Each number is 128 + 24 x the weight over the matrix's rms, rounded and kept within 0 to 255. Layers, rows and columns count from 0. Numbers have three digits each.

# up: layer 5 MLP up, 2304x576, rms 0.0963, rows 1862-1908, columns 144-287
# down: layer 5 MLP down (transposed), 2304x576, rms 0.0711, rows 1862-1908, columns 144-287
up1862:121146096156165155103109093152130094128137114168104086070078156129148160140122143120130120098158095128111106117182145110101140121122132103123134135170112149097116126123124143153103151120118156121135052168098159111135126116113105128160109170124130088136124111083139138137148116121151099093157116122167146120117116140150157127118153127113154123083132152102096129130113101137123102130120142113149156157118082118132137135082128092119127
down1862:146097148123128113169126137088105136141106114118157117152131113136131127110137141100137141166082152128115141112058122133139114122107127140137141148084083131110152148166098130107168109156135125132119176069146098130131124125137189134133134145135149159111141146137124129135114129160162097134087157146097145151144130130141109150159121128139123150159134148112157135138138144109143156113144132137122090103148131175116110128134140162141154
up1863:118162135174120083135136123144127126140208101122103117149167115116151141111127099135149163103114094156146099163100134138120130145114153120126141118097139123142121118130168114130155135117151127101136119122153135169094146147123142124109159117128064166112132107130133146094122135177128155152130115127140077122146109129132091099134097178123187119118149152143164168118119134095117144132129088150122127068103103113149088131113129129131117
down1863:171181147089114132149128128125122135140094153156128119159117110123084142132106102128091122124155134152093165118158115133120061116129093164110129165116100142122137143121118118108147152152153131141099135082138113100129077141107134108161109147119162151135154143142149170151150127079100091139113148119095162156135122131120159161130143125135106156148107089143092151116131080155126112104153108156131103144143138177116125104146156169128154
up1864:142131135143140101129115106173119141119134086137158131142119108114130131153116140149108146100082123129121154150157148125105133160128145140143108123166138144080175160111106121125131142133135102074121149115111157111096171152155132178126132139127121121132124159112099121161142125129141158140148136123110155131130135130117129104121117113125126127112113129137140150094129100139167129152130110136144155133132131163127116141131135091142085
down1864:121163140099140131154160161102149144112142100123094129174133135118107140123149160153139133132140105136113128140077098103128093145132115077103124108119148123120113087162122151152125129148153148130143106142119120124186140098139132113096136124129144162140141111160145111117140121131139112123130132136147113125121144128103152125122113102140150114114140142109111110144138109134145146110132134084144110085113112091123137112159119157146130
up1865:102117114169099072144138131161142130128093120130157114094099117103128122125104114120131167123109117154080131112172132147142123149118149147156128062147148164148115128160175162132136153095136134202105157162094099106119126113136168142103138145066151157126126160093105103154162113115123129103069132145131142146185128111160120167116100109125174124108143112120153156144146123163119143145110199123142142119129145120121167118102143135075110
down1865:105103163142118182146113170120156133129126161125174118159149165127101134094153133135121123116116133149157118109138153141150117075137139183110086160130077094064164089118119103136132099122105137072115140151117163161100163076164133176145085112087089163130141130114146119140131173135134170112172082109140159159137149169094171130088166136136123156129104119159132090084121122173124097129131117144105154155134108157137097133095138106116157
up1866:139098123129090102086094133123116118177113110138134149150141173122129137157144160146147071147097134133144153162138136091096157138137142134111144129166120081111126109175142116133132115143132108085136168141089137172099112117136164116060121086115121119133147108131070157101108127126131153120139128165134155108162150129125135099127153113180099153116148141082138150107117122136141113122109144139126094175127140106130161130068173139138100
down1866:123145132119117158107080142135088101161148130151113140112133144159137123080139130101124104109092137121105104123139122112115120106133121080123138147127132129144118125076127140119118054136112126128144147089168135108114149155124126104162112130082137139104141113100104107138139146124146140166084147131134139144084147091087147152075140128121160169120141100134108131129125126108154117113147141128087145118110097053122115108128119120141166
up1867:146141129133112100173114147094158148131132128112160143120122117165114124150123148134150145138123138113098134149105131109136107145141113157142132159114161117102095159133135127100139134123121112148110097167130100138076120130094108133120186087187141111148123103136151131149135097124154118122091110147117128138083168177102130096115131142181156140077124151128124137115089132122146113144107139165137132075089148127119109115155140134130115
down1867:094134116149117118112150117134117122101170128121077111135125132134120126090133109118145105122128109127136147082127145124106142112121142104114107142145123124148140126136127115159127130122130144104129123093129148085162119149139146104124068141076141144132116156116122124107122168128096137121150145123116119107152113111159152124148094153115092137166128110128165118129161133120116150141160145100133147147150132121122127131102104122125157
up1868:129105142147142101124095139114120137081147114148069104115108147103107099082115119118128177084129163147173159150117111127149125113108133136152104139123105160140173145141164136134136082095126135141133114106120127128144130111113139170157113165099183116147127141117109158126108097138111113135124114139172119091102111106178141116092128167087137150146140149082129166120089136077105149104122137114129150148122137105126074167121099132136126
down1868:108125153141162116113150113138141125182121126142103104170159113101112148184116122121128148132124146066122107111088117139099136139150112113111163129156162069122091140121135119109103128103141148106143106124136139137139122132148142097122160142147131125153134130130101097132119112132136166100157140131110134088114120119164144123139153147109098124157153130162103144107152130148107104147139118145148124079124120214129119144166139159102146
up1869:119148164025109169125120144133139162138084125136146142143188097101129158117074161129115115121115173180157121129119139154110138138143155152112142140191118106142128130159151113113171133157159126090105104108094121137086096137109141107094141130102138130132144149157086135149125187181118201141122121120101142034126143116089108103078178132117203151142146161120167118029129110140199171119135159116154181119150127087186089080125171113104113
down1869:160136100068108163166106100093118163139102126137126156156186130162142081115136161157112160096137154117160105122114095176082065114148122188138127159164082120142087192134108170125168150121121154104122125099132175138089104120139185115134138123117106122091127124172161138109123155175112183107158105118105195077135123072110134107111133062132122129104150153155142129102123143133175128129111121136123154067151085098141126103076168085117176
up1870:145157136112160162156125118119142151154177143154101100128100161124135138146112125146166127117132107129124133141144133108092129135109130125117118114124128080130125094103135138109079124138176148087137113148132119110096102126151109125129177113203122153084119123103131103130152149111129103123124138126133102109067112107115138118129109120149155125092096142122179145129135100129124119119146126135140120142151090089157126149131096128146108
down1870:142086137143117149098148131130115081120157095127162184116112122158147145133138116084086131139155109153121132144134136129113135105153136146144121140156097143110168060129133143116126125121141107133119111110129120149131134124129165100170151177090113149102106097128135116157119116163130185154196117128168102142111166143102121149152148146119181154124145118121129103105125127107126130139115116149088126117136132155138154146156148141102121
up1871:105157127120066128136169126152122091091115145110150120104087094151133101122141149117133130143146114079095121136144159150133134138123138137118105133184156123159151105150165109122126110131135149145142151130112140138111125118120184142158125104184112118136147103089093120109145161093110135128105121090098101095111101146121138083089165112152112157128112148140138111136118116126126187141127149131099154102114100150121123176153114118142064
down1871:156170119145134117166108103164162118172131147138104123125133117164163135078149145156145171116137141131109167108129114092094080136109097108118129102070141139104147150096127175123103161148102080142141097075097117146149154130153130096097130116108119135131116135124106121129141128126153130115137083131170149097175140114138125165130123119103117156143133102112130127135166153146096137106126130132140110135128093099125104126141151090117134
up1872:136090123147139105153174104101152097122157127125114125102143116119108160106091098119136106139134116134105143109130117168146214127132162127122106113143156122124115146108140131159171138159131118091144114123109131120154127169113124111119091190085069143146136107129106160112113140142109147115123146096128085104193105154133140120138091161125133149135113137109161121101141164137165134107144176158130171038148181129158151135129058091161126
down1872:155150079129157139157176170136129120099158114132125106157192110118109122112145107175172161150144128179147167108159066109107106120168091115122133124133178140140122107107096143106140105116089165152130128180093167152124113126171118136091113129120133156131133089122143117117131128147189099125090130078122117202150143126139123158123155166131152058136120137110131122164127117095128108107109142165130118083143125190113135150133127149096130
up1873:136138139166129129132141185146132106088168132143147098155127100133126116114122128119057131101131154126135101092115130132129137128117177167123115122114134138093151138134172148117127121114120145147111190148124081130144136121132166123135141120111147127115154125116203119107086138111096110152128139107159092092134140134105166110123103122124164155171153106124117132122104115144149147108113137142132151120064131127132118142137087092160138
down1873:143117126104137125089144128169128169124097151166153101087083154092111134138100124099106109153102136115114123126094145119162143152144103086162161141108116173143120129149119128118107164161112138124086083125115132153165116170151102136142095154103118132124109177136126164141140113131118161087117156135138134130192182142110101124121104170115093080122136134137153080132107112084150121108115090110165120125132123128105137118153146164146132
up1874:177132109113161168159108171112114136088125098092135130140152143149126132134084124088155075125103136162117113120140112146121106153169113114139147108139149106142128120139158140151104149122152114156186083082110151143117113132132092132161137146147168143137131121103111154122141073109099113169122076148126112129142143123135139159121138124135148082145128116129138144112120120152131123129113123122130134155107147127167128096102123142114131
down1874:144174110142147131168101109115143119146144138085141093083154130125097130109130126158149163090165111110142109129125123113164126160118157123139126160117127154133128130070131130148114136137129101095126146157103183122105082141115115151100112130168135157159139125134169134134110107171175162145113166132152160128106117115145136125108133111103145124127145158125164160132125149112107085115171129140127141137125077150115111104147152138165131
up1875:135146090170111128139106105105144143151148050160111122121109109114097137160137108143156166080139133135132123124107118139121084134130142147129143138152095175144109140157095148120139105100134083135087165113117120134099115126084130168123134162098119136157119162097097146080140136076153101132154171097112171126101116149089104132129140138125142065173136122100130142102118148102138167122075132125152114124127144159133104165161111143182136
down1875:080118142096089114157127153135163089140095147136107113134134166140142176146124156081092102144110142160127126056159149129168154101138109160139124154108065104141149102145132141091135145135145130116115137133111118178157092124115101147123156131148085136141172195093161136112164152048095141123151111126139113124152146088102103166120109129141104180145124153116193146129100123177109128140134108072124122118099141127147094098196123125172200
up1876:103101129107118127160102120139133116130099169137169101133105118103110170139148079151123101130133131138100137098117141153107142143084143125095139118130131107130133158145153104118158168105164115114114132130118135120123108136082130156139126170150072127128104095101089154161115053138103108154137108111148102080159097135129128103136077122102121112158129139129136107099168158134130131121091088126096136098085132136156135136125136126160137
down1876:124101158139146134146156108147137118165113155175148165091125132182098052118118100125159132115128099129120117129148112079110093109144107148148110120135109130147133123149124129124150142132132099183162139125143124076110090117106128126116157137144146151138127148157149112083125165130105132131127160139088140147110147093167131113121121143143120140120156155129087113170145118128061135146169111133095106132141110113112127151112089117116145
up1877:149137145127160129132156159150091151127133147191129152130133176092105094124157175098122105114108151111127120126110129090144126112124136128102098136154061171130114101118128088177139149112138145149130161112139136110126134115108163129114114118116118130107101125138127148145146170147141140115117144090121116124159139105109152126123109151112151141133129179100106123088135110105138167130132109117133146140114114117115094122106154135126106
down1877:131095129123108152105105110119157152139130138079114122172108064160151160146112080151140124117156079143132137130107117168133118102133109117128145139102168111177151152103113163104127101129117109115143107125100157121152135152091124124116129183127117119154138185120135106148133128122126106126110119125138160129119119126132122098157133133130108147106140136120153143150117145116154096145115189123093139125134125116124136129151123125109180
up1878:111113126136144118130159126104173143138164092137121135126139155131165109186082164120118146162116089117121147144152143133117144168119112139115113099179141179119140127103047140135121121171140126131152126136107115157136162119107173144130128136111170125142128152138161146150117119120127123156161158128134076131143119100112164096120130146159123144133135144104109155144156149076123129128122118117116102180137126147079125135161134127139164
down1878:111138140112184149152111153115129129142096098115146112125104130112089163166123119161117141115085122088077091176085127105165095159116144140124131129108091117113124146145136106145150141109102113091117082161193174134109117097126096113123116118118087147149092121167091107139121160129153133139146152118137125123130173147109152115101147088110168149142133160135122115114126115142157138141153119140137096091118111110123160154128113100167133
up1879:117123141163154103160147099094113122146153111132106101106126181106172150121158156162116119147103080099143132093144165142189140106130087110110147122155133130162104117119134147149121136161143169127101102129134142159168106121161127112134155130116126129148136108171157166136159101118112118125160120107127183124155113060137117115173106144147148133087073152110166155089126134111140127112105114170139114136113155096147093119060116109117160
down1879:101164126103135138109165144145143085116122130159136108157116165134149118132123120139084125091131131133139124100143125150102167146138131132168126141114099138111183169144131078137146117135175090139146123137125124119112139164105081143115106162090161128091142130070129111132133111090153139096162107126170114122112139110101121143113117158074107135130181121116107109156144104160095097139099147124173118152153125136147125097104136060093132
up1880:141140112130124116152135138127122117121162155125096139158112136137114111094111142126164103116124094117127128116121136133136146151153090140095115148121161121117140108138140162122137130139160115155079151160119082142131085127103076109111153126102146138107156157128152150124106111106111106138125105126105121103120122099081131135152155115140089155110129101154162129156105127097151121134140127152129141149135142165134143149097126158130120
down1880:103151150105137135150127118119117108131127117099127090120154114098106146129146121147129154120123151100098141111125109141114146097122143121121100097140162112150116133131183140102154108114123135121142100097107137128126142130098130152126118125136110097111136137104104150124154115135132120103126136114113126137146128165104120075123119105167136089149133171157096154080144135139149128139108143120130131100169122122136128107161071132118130
up1881:164115096116056155125128167099114168126131153108137132117173133141127117162108122113121097151126111121116113115166141121122160145110144122065164101162140167167129150128121131121143137125160127114087115137082164135147117093145138139084106126088091111125119105106140151147126170094096076143069115125143108047137127152132110157096132085110173147076133095118164116158176145105134147155125134159151132168097124195098118165176138081149142
down1881:119135129135135165081118138136158128159154148169131122133140151107115091139104112125108135142118127154141103126122131118121114051112114098120134121108148146100183170184117114141122179112160116124146169114164069170113146122091158081152105102159157143156138117118089144105117100102157170136129155113108134125130091135094145066133132087109123130146147134060168098115135130143122128145136138081100106141155131072137145116135116117129130
up1882:130117093110072173114186137136109115197177097122137141095131114178093109144147135157149122161118126071144149150139144154139122136090152077115093132107138145102131153129178134108122105109157131125140131142187121100117145130128139108119120141113105086112159147123059088124130125109113125125172142109118124094129162131144103145086126091098154114099114183176104146087185137097140134126135177096122144120112180096120098101067138140129126
down1882:143076099096149163055149086168168137114122141132134162079191090097127131101089127124145113109093138156102125125096135141121150141130149149119111185129128102156109109140158137063144090190157158112103100094137121097092120059101143156126169119078150087139179102100164118125082105174175142124150154124087133120113104146176167093097166151149117122088123165110120142153109117164131102160136088187116137117161134073113177151139172134123132
up1883:138166133117136141139136117127139126143148124158123081107103087118109140097146133111148132122182125098141159152088103158136125129126130162140151125081150139095140131129178117117121096105124120096188163152147110135116104142122155139108114156160108105128119168111157095134159145105164197128125099127128152135147104107135109182105163129153135123197098128147107092155141128120114111142117134109129148129084134072149118115105129098128070
down1883:106145126131112103124089099099127151139089120155134140129161116105131172112117119155113113162140106111142129154129133109122171118148127156145087188162165160143139126096178111123113124148140125147150125169134137137106125138109098137143135108110143166123120116091155154142145124093093053095141115128146134127095113098094130106129153127136108161103132137137155137125158142155101118144127165134155129130125136101115129137163073168126093
up1884:157132150125097139156122156082110124118129157131088144111116131113184055116102123114098119167165096126137112132156134147105154136128145119142086130130096165136122141103098107161109116132143116100152116134129123118118071123130165106129134101148132098135118127134160138136112160170120119141146126163113127119124139132132117140068118174096130149166123132121119140149175108106138125151103099125124117127127135091105124109138167141132109
down1884:106121087137166128096112093161103094144153115206129099143099129126102168135125087159116118126121148132106122120130121072110143139121180124143147107138108099127092142099120091127138125129151126154123137085108108097112133107115106107136138131114127150117133140137120128140152139054137118176153126133088137113133129105142101143111108120134119133155139101161141106136119175138130143148155149101144096120118083175122108157120130114118145
up1885:094133160135119095119092134113140152097131171214124162131161155158112156117134106145188147160124131145116128156132134138108104153126123160098139116140128130064164104126114107146142127138088139094146099101091108119163126137129146146061100120099153128102158112125089095130127111102138119122186154104160127133125158118091115169159077170129092107103123099143117140171147134149102097159106111118092163095170143169117144147169125100126119
down1885:121154146131113102124077104136101100130122115107148143068145116107166155129135150090118166103116189122112130171151146122177138136112152140111105128084126170119109160089151131107169110135117098176126119152144160088158143129149146144095113120148120129110093132138117153121141092152125096125112134158125137105126081088162071123128164139106124129167157149095104137162153119113158133136115106130149129170117149106138152124135141132158136
up1886:094136141142106144163095146146069170170109161112155123133132159121090117127088168138144122162158111136140126150143147133127107154093146147140186168121147119068123078149124129154112122130141112124136185107126099104142115170148150125140146129152116125108074119105133130161127128108111160125163124081141113132135165136111150160136129147165139132094114152110152141151107118110131115076155176129106103133159112094063132107126115170150106
down1886:143114100136155148115183127152160122058159156088137154118120124103122120144121118134136110060111152133150108129129146135112124116141097140148106141156163155112149110121118164137116094135119119122105167134146157118135098141164130165136108139117147140120155116120102117089110129131127170140123142167121184123133120162105150125095121119122106105126155182117140120130136154150144140144134149144132114173136139147133107188126148133122132
up1887:182128120129146139157103152142165147132116144118082132116146113101119143122138124169139156115137106145146110096105112150117102137135085126144109112120156123108135043126170119109084081130131157120117148144118128120115114130114169156136153114161133116135183128111081103122106139101143091110138128117139131109109139123181105130126134146120117119145146122115141167126097158119159143143108079112160105119126114108152130111140128126096148
down1887:099114122106126122117119108125123150095160103118135132123087118151119151146149093103086075106141129117125106153115164130149132145133131138145109112113089110118113154105099157108145194086146121118135159138075143135144120100132134134127127141118145126103090136148124119149138134149160190131146111122098166147126097086164126135122105128110153139164135131142122120136158110113060119123170127098118124145126122163134127138113149141149107
up1888:060120120109119140124167159063130182127123133110134091118147156108150141120144142104119132112130150114143124095125120121167110173116153106136144168139120148122145159120116135161134101158128133100149127154133132124091151146148138097159136175096121153103124147093089075085129107106140098142106171141115155101129135142095142138096068140164100093120163156172120162118124069140107118119152084137086117139136089143089130144106147111142119
down1888:121134138151132116117140109117139075123139135126151186135120105155110132111116131170159100125113159125086121153131070129151115130111104113136093129081143090137128137115132086111127158117138113157117140123085141143122117142112154149188106130124148091143158135155159127184105127159138110130139135108121123134090140152120122139164168100110131151141112113155160137159115127137160122138143137168122131122076101102130113136148173160103121
up1889:165129110123120126111126126100158140109123167134163131152137151114125170122136147145119160136135108134140145167144113158150137098106146147119170160135126111135149168121142101151111138113132109141090114168159123127119091161110116115160168140133060112158138097127089121119110123100061112135151084111135109085124141148138139111116169116102156126138112147134120104095151149115103104065125095139131110111122130135122106211106149120129162
down1889:130136131162136123153114118119113123093140121124106117078117137122145123085117128119141117074123087163150133097150164139110148111122114119120097135133121121136148116114115151190119138115134109174142102126082129136136164129162123158098147123155153136126118112097146092120152132127184115126136126131133186135112112117117100123117097117123144127124139102131122137110128127124103144108132161162122117122076139136152103100094139111147160
up1890:142164143103176160159101110147133146100170157150126096145113116128111124111091097156155164140114135127163114143140088092107135103134099151115135131159121116129117104152120160146126134138171111161108128117134132134108112139108126159124123096118104155105141139137112178133081106164133148120137135138116149105145163132123142164103101160136117134079137115152154104163155109129175154137161168137111128096142125198153134126137155148126120
down1890:101135129126122138120181167119129111185099120103148122163134103159165089142188183073131103107131129099098195163145154119176098145145090109119113121098141115104114134126131115071112150141098126121119138154080122170162155071123105129142146118097139130117118154108090157148147155138106113091114179157111126118146112154105155139139121117158119121109119099143097160133131137109119123125133106111155112136126109072166113157130169192163165
up1891:162149131166091136165079131105135177128098150097161109138118158131103164130135123117154170092111156103138177128126118091180143159133170152142187131133133139145167106183124113140102154145161087086155084147150118117140092146092110147141118158108115109122117085150127158077129117162127122126155130121124134139140149127128121102149102124116110111106137099136127160093152071182123145158120177079101127144126088134151110135127148157133135
down1891:110106130127154160091119156170136115088143107134139172092105135114133083086125170141123146139142124148124100111142115150166106205122096073103139123141143067104154096151166127155117119103117105146119149163145123117139113138141106147123186131095147119134087080170149134144114134188069179202203120118144107136142126148119069131107078152118121150162097107085101158117112114102176099162156166123176158149155144129130097132126134138135124
up1892:144112133101137137140079159131125126119137132137122133149125149150126095134131106148122107131140115142113146136157181140152120145133147126156110155107111140091150164098121135157093121108139125148148094141113115125133103129115163139106086098122124156137103160142168165136114117081114142122109133108100129144163158186092139156138137129162147126127129145169156073099094103146111121190122109084103158147144080145137104100127151093168155
down1892:151109089112095071147114108119111146141137126062135127109132147148066107141115182122106138131145138120148102097102128103100087098124130130132125131135136134133160147163138122131113128104153101131109140130142151146161116139100172133164139162127141113179105143141169148138142135135148128136111087139122153138137147125120145138158168114059093135136154162117111153174119113149155154140132092126112164139149128168126157113135116126094143
up1893:107154141088118104137148085169129129128180101143126100143134161115148116118146121132141140160110153120107164128145098141133141116122139118141128132153154085144120116087110146110130127148109092148109128102142142116106137109132122099113159112097132129106110126112122113129118158142099149140160145141146154125155094110186158094144159089143149172114126122155185141140096114094103117131119132138134138103122127134116140126143144082087133
down1893:152114118164094102137115155129158130149146131156109121122111134127100127103099165134107119129124110115122078114126112182129080115131136156125160110098144159119114157138159148137151131120120124086160113145113131136163129170107154153135098132135107110139164159150102132106135180100136112125154132125158136107104147119088141113138117157097131086120140140113111128102155150116149137099165096079137130129119122120086132129133113130173156
up1894:154109106101137120111104174118112120160147082130107108126146128121089163109116118074066118109144145144170107093131156102098111157146143117117134106218158099132143166106134122104111164119118160124083118093091116105134093118065136143146155162096123155138126094139113119114073118144106117166127153143119117140127148123124180105124143114125122101143127131108161088155074132139157109126123110118124140139117126111116157147110124149146101
down1894:156123147137141127137168131116115136132145151153165137105114131116093114104136131137136118171101135155134126121133122132111146132122131124111124130132100115089123084163126133150137093127100144126140160115125121148133130130129147127121127092149138126145181132071143153137138090075149135102149115114128122153166177147100135156118129136119125125100124114141110153105139127134113133097136161144162115118084133136147126100138120085116129
up1895:143161118096095134163140092153142143164172174127153113124126161162102130145153140134145111163126160167132126114153120095097150135115133057111113110142165153074157111118166084122094094093112119124090160130153181087143145170100121062158160133103158092162086121093144142118121073137126135135108119147176136131125132125159146114122110126083076108145041161120154131135168143110105127121143114098125158119123105118122160130111118145118095
down1895:089208100120082171131146084110116170120136106188139146129096118113129108074153141121151128087085119111118170083115123176176109122074098163107080065101126178141119134094098107155157104147137113133158129195112105078146118121128107105155074112135162128111177127137146126171079146126124114142137106146098134109172176103132112066110152194086112152094126131123138134127140133150185092114124121122158173171107076113111103141082117072123099
up1896:155113140114147157115136123121169127125160107121106122097137136106133132139126102118102137100131100131095141110133125145159114117115146101088109129119094101132129112149152127145099148135143109133157157107116102099114176121130135117145105114122137098133137121151137109081090086102102137111145148115155143078060126104091129131130124137152137158136149138112146175141128136154103131140127142099124147089110152155144100142129109097128125
down1896:085110118138113112133147138109119099159145149154142119122156105147156130136131120142170132113143154122135124096103158129146159141162107095104130172128090120130134158109151107122148123127128161130131118161129077150128080119092125151171094134178150114078125109108153182116118173142141136150107150147149147105140098103076098108148113103120076129128114089110103079166118135128116087086134131150113142111145139144118155148184121148121130
up1897:133126127159112121106110123098157127144114134123103123179155128129099119124113130113098132130106119170112103160144195141139122129146137098145143111124132120081130152131101106100094137149144138094148131148108103163135106138108129123190173111111119119100105137155093086107141112127140133132070125111099137096137165137141140115146144113120130130150145121114117124095101178092171131153113116080159113105135132170153153112144137098116129
down1897:112128131135134131143127133133132128132140129088146125109122135104138150112163142129125103130127108130149134137106112116141143128131121129097104136129120141141184123141109142121136112113102121165143120128154133112106152135126122152139124140129132125123120124138112138119103124128141164142131151082130131132150095126149120119141106132141131128121107107124126139114106119115118126113110144114103154126123165110139131132096144140130123
up1898:108114149099092102117139145126114129083167109117153093108083102137128126129061116134103110107110099127118110130140127152125132122111115129176170146110147104156146135120163109163115128132117118096105105143169111130140135141133119101131119121136161152110119097105139138122126156165083132101151142132134139082121152091117164139114170137129140168163145123120112126131150106120128141118093144147098124142135135131131116146104157124162132
down1898:156143121131158134091114141127109160134118090099133127155130094145151157145141152117164131100123112111142086149114132102099161082138138084118121133115108127086114132121122153106177155117162122079145153095129124090118116121117129126138129103095167121125098150098127123130132135141156155162093144113150151096143110133111123140168105126130125140103158134154111158133112142133124135122119130119138110117122117162129164136145154094138114
up1899:106092124146161127103098111134102126116148150135140115116104168135162116157151116096107144119100118102123120153140123105108130122109161172124132131113135098105129079162126171096096178119167095115145144090131111125143121117103152179130168109141122136155118131150153146118105143165109128163131121156100163142166146122155090141115129121099131133141149143118132155122098142071128105121111094106156115140128129105153105106129126110135126
down1899:136136104099131127159120133147151144104145164146136148124120120071101106127130128093121133125096134124134133122090140133113103128135136117113136105116155081125118141117138108096106120098053100141109119133130110120124147123101178116126159108085122119153107141107126157073117127149116104118103125093130119166111128157132139101136141121121156148147139185109159138161102113119105121138138162146128116121135135155122136119115090111061143
up1900:133100107144135103173131123135102131088112121094089129133145137133107107155104136133130076158128128115124121120133104157144231113148143148177161139115108138079123115136094123149088121098172113168143140097125114129135126168141147138137113139150109110136141150169110108147116110139122091108126141157190140150114093106112108124129161061160107063133133150161126133181141110106156132153102146129160131155136100125163153122141128120106153
down1900:146152113157114149137138153146123110140168141140130151130106124109117154133122114072150082159169086144136093136108082150110158127162103136153095038122178170165170151151088089129102130206142113126118140120127138105108138129101161108139129136111109137120112145168117136133103107117151121130195115125169087073068133109094136121154122120093116149142091113144101196159113100143109116109135132107084093177177132102116069114153096103104133
up1901:112138121129093117127113096126158139114171136124131107147132126112101170146132095104158122169194107153139182155166156127120177130148143082203131134088147102145098124091174126158130146118122159130160105087144131146153164112134121169134100131134144112185084152120128064128158100158158119186103124157157123123104119166096117107117127117143144044175158114103108129107147138090121140153130161139090142157146139103134098110114036145134119
down1901:130123099110142149137128132114082125117101102127097158129128115122089098144087129142124133129117113129145183120158106164133151124143085145141125133159132125115122127109144121172117107098157137119162179102099119129121161126133106128142128179172123143073128119135124110133110121095118149115111126096104173134156085086086130162150136129120124151146139131084075110093164096156127115122122112128167135179132121144117123154126111160131119
up1902:125105100131068110160156120105155106138106138131132153138075166105143135088212138097155140111111076136147130071176094172121133130215157085079147100067148189118154103112122110170128118122128137111136144171142153209122105103120097133159105114145156111129117089147121182083124131149095121131093154084139175115119097121093121081144129124091158117091168137141120097134136132118113159155118157063059175122090142095176156074119138142095176
down1902:076154085076150149121140124134089127116141137164151118096146113150136123102131172110148133092119137126130183115126148136141103160108158164145149153115141158107134072054123151138122131153154116143081105146153109115081112110103115141131133087116151069132104104130143084184134102143127144117144132095121099155144129092121141122132164142121153148115153087161079148112108121159091107174122153122146116131157113159130122145103105177124153
up1903:146133113143152161109149126101152134118105093196135132116125126112138112153114108118150143088146122130176101131168130118129107130141115109157130135139123150131113134120153113110111164133158138130104127073170135086099124105146165130103094146137158153146134149140132116174106132111116196112109134150114131144146161129139165111126158104118132101141131109094106128121142122122111117132135098169140135108111134163126174155158118135137155
down1903:092124129138118110123079149130116135129128147153139139141152132150149155130132116132141093146106140131123101162119100138106146155107134132104141135135149120160131110169116133106147104126120122119097095144141150131111102100133137136140118097102120088142088126140137144114116122157155129161127151137162141107156110108142115153111135131128116118136128122117148115147126109084147112107121110131141123123106149089105126095107116111128124
up1904:117135155119099141144166134122134114151127176138155097132137136085146107125124121119121105177125111130148177123099131104145132091074114112116104122150101132122107111124105151134140123146098129148102148140134119127121111123120144129191127118111143151147132128158131087115166101149106136100133155122116133117120108116132132147074147146088120157146112099157161147090117152147139056127139154119124158115087161142137154193112169131132096
down1904:123123118077116146133104132122123141143123118158095170156111124131101121117120138121148160125118192139089127127156146145090174165149140091179113144128112070144104161093118113164144163130120128087161136102120136143154146182112105095098165124137174107160170127122154153104128125108141125129135100106162125111108170106131145172155107127156142107173155156139102137133141124120088129104111140075146124140124173155109122088165110118135160
up1905:133116102166119120104115166128143118128135118143086135143144101119128118136140147071052128100151125151129153115164137114147105101099141099104104153100149119118133093121081113185142089089154113130131120108095095128096131111108128126140126139168104120131119119094146149123094086118106122144141138137141122101095119093101121177118142133137132118144129108159124141126146144100110134127134124166135147085174127113144160127131112132108103
down1905:144150170127130146106070112122146112124144172127070150105109119141153144106110085165112120103083133077182066112137153103137132104164121126151130109112137114073124110125086164140178116189103174161121180108104125126121110122151120116070123079172060120083100146135114118112107104102143097139180135152098168146139158170141081160104175173138150119113138163118118120110140183118093191195131126090142108168145113144121143156125129094142078
up1906:125159114175135157095099166135141148122161118097119145136132094154120137166146151112106103129108118090135151100134144139110103087075120127122120093139120117109120130146121167134136127131157079153106115092124141130151156139163121140167114158131133112117118131135114132144151143175128172120113133118136127106125155111132129146173113106136150098109116147094113129126106143151134127138148117143144146180149124062145139116095139149109135
down1906:097084145112137096130150083102110158116113122143122154108158114119163138104128087116138139115158150144111138115129106146113122144149087122123139165126124119137115144128131116120146150158111152095135139159134098106118123117124120088124164099114147150122148126130105107124151110116136136135156112137142085170151131172107118114092141116131128088139143133155154135107194078081119185117129118115065103104103133158112122159148121129097137
up1907:136142147131099161137107104136110130149085129129098141126098143138094098095137073111126109117126128131143113142103130147068131074147155120151087127140141129119127150111127101138120142147146096127104111109130117120121127142166105121125068122148138120121165125100121129096056140134136171140136127169122098184149094151087106119180167106103099140121125112151153093115165122098144121124152175125126143151105121158118124155119069143148124
down1907:144116118137111100133128143127138077101118112171125147138117148100144176159158111153111109113125132130144166133132159117157139140104119153156176120113129125132109112090134131125137120141120153162129148152125141150123155128131112133120166089116099146165118144147151142138176139123126083136120126142138130093120137127140111102069097146132165104120103133145136174119106133149120114117159149140104096132159142097118107102107139129151124
up1908:139146109129092092148130134119120124181133111119117121140192122159146126128141119112129138098144123150131104093135121135185160152176118137106158110168109147174117071114093081125162146144166135096090141109120100088136113174117102103145083111116129156165126145133105096080165095165122145121140118097134067092099151115143161130129165141148123153139115105131101107150186164104141131143142111123156117110121127117075148107130134127109155
down1908:163118146175145125116116128100127093105085153138145165131132076138133151189144148114137091107103107146107134176141164165128145128106134123098151140102078145135106107159146160112120131138121133154090090140125127139084159129165115153086142132122128147124151117109154131155139114127136109125137118129124123084168135141123123158103118098154128154136147090122142186132099110156099100101123168124127118134171170092177147159079115129149141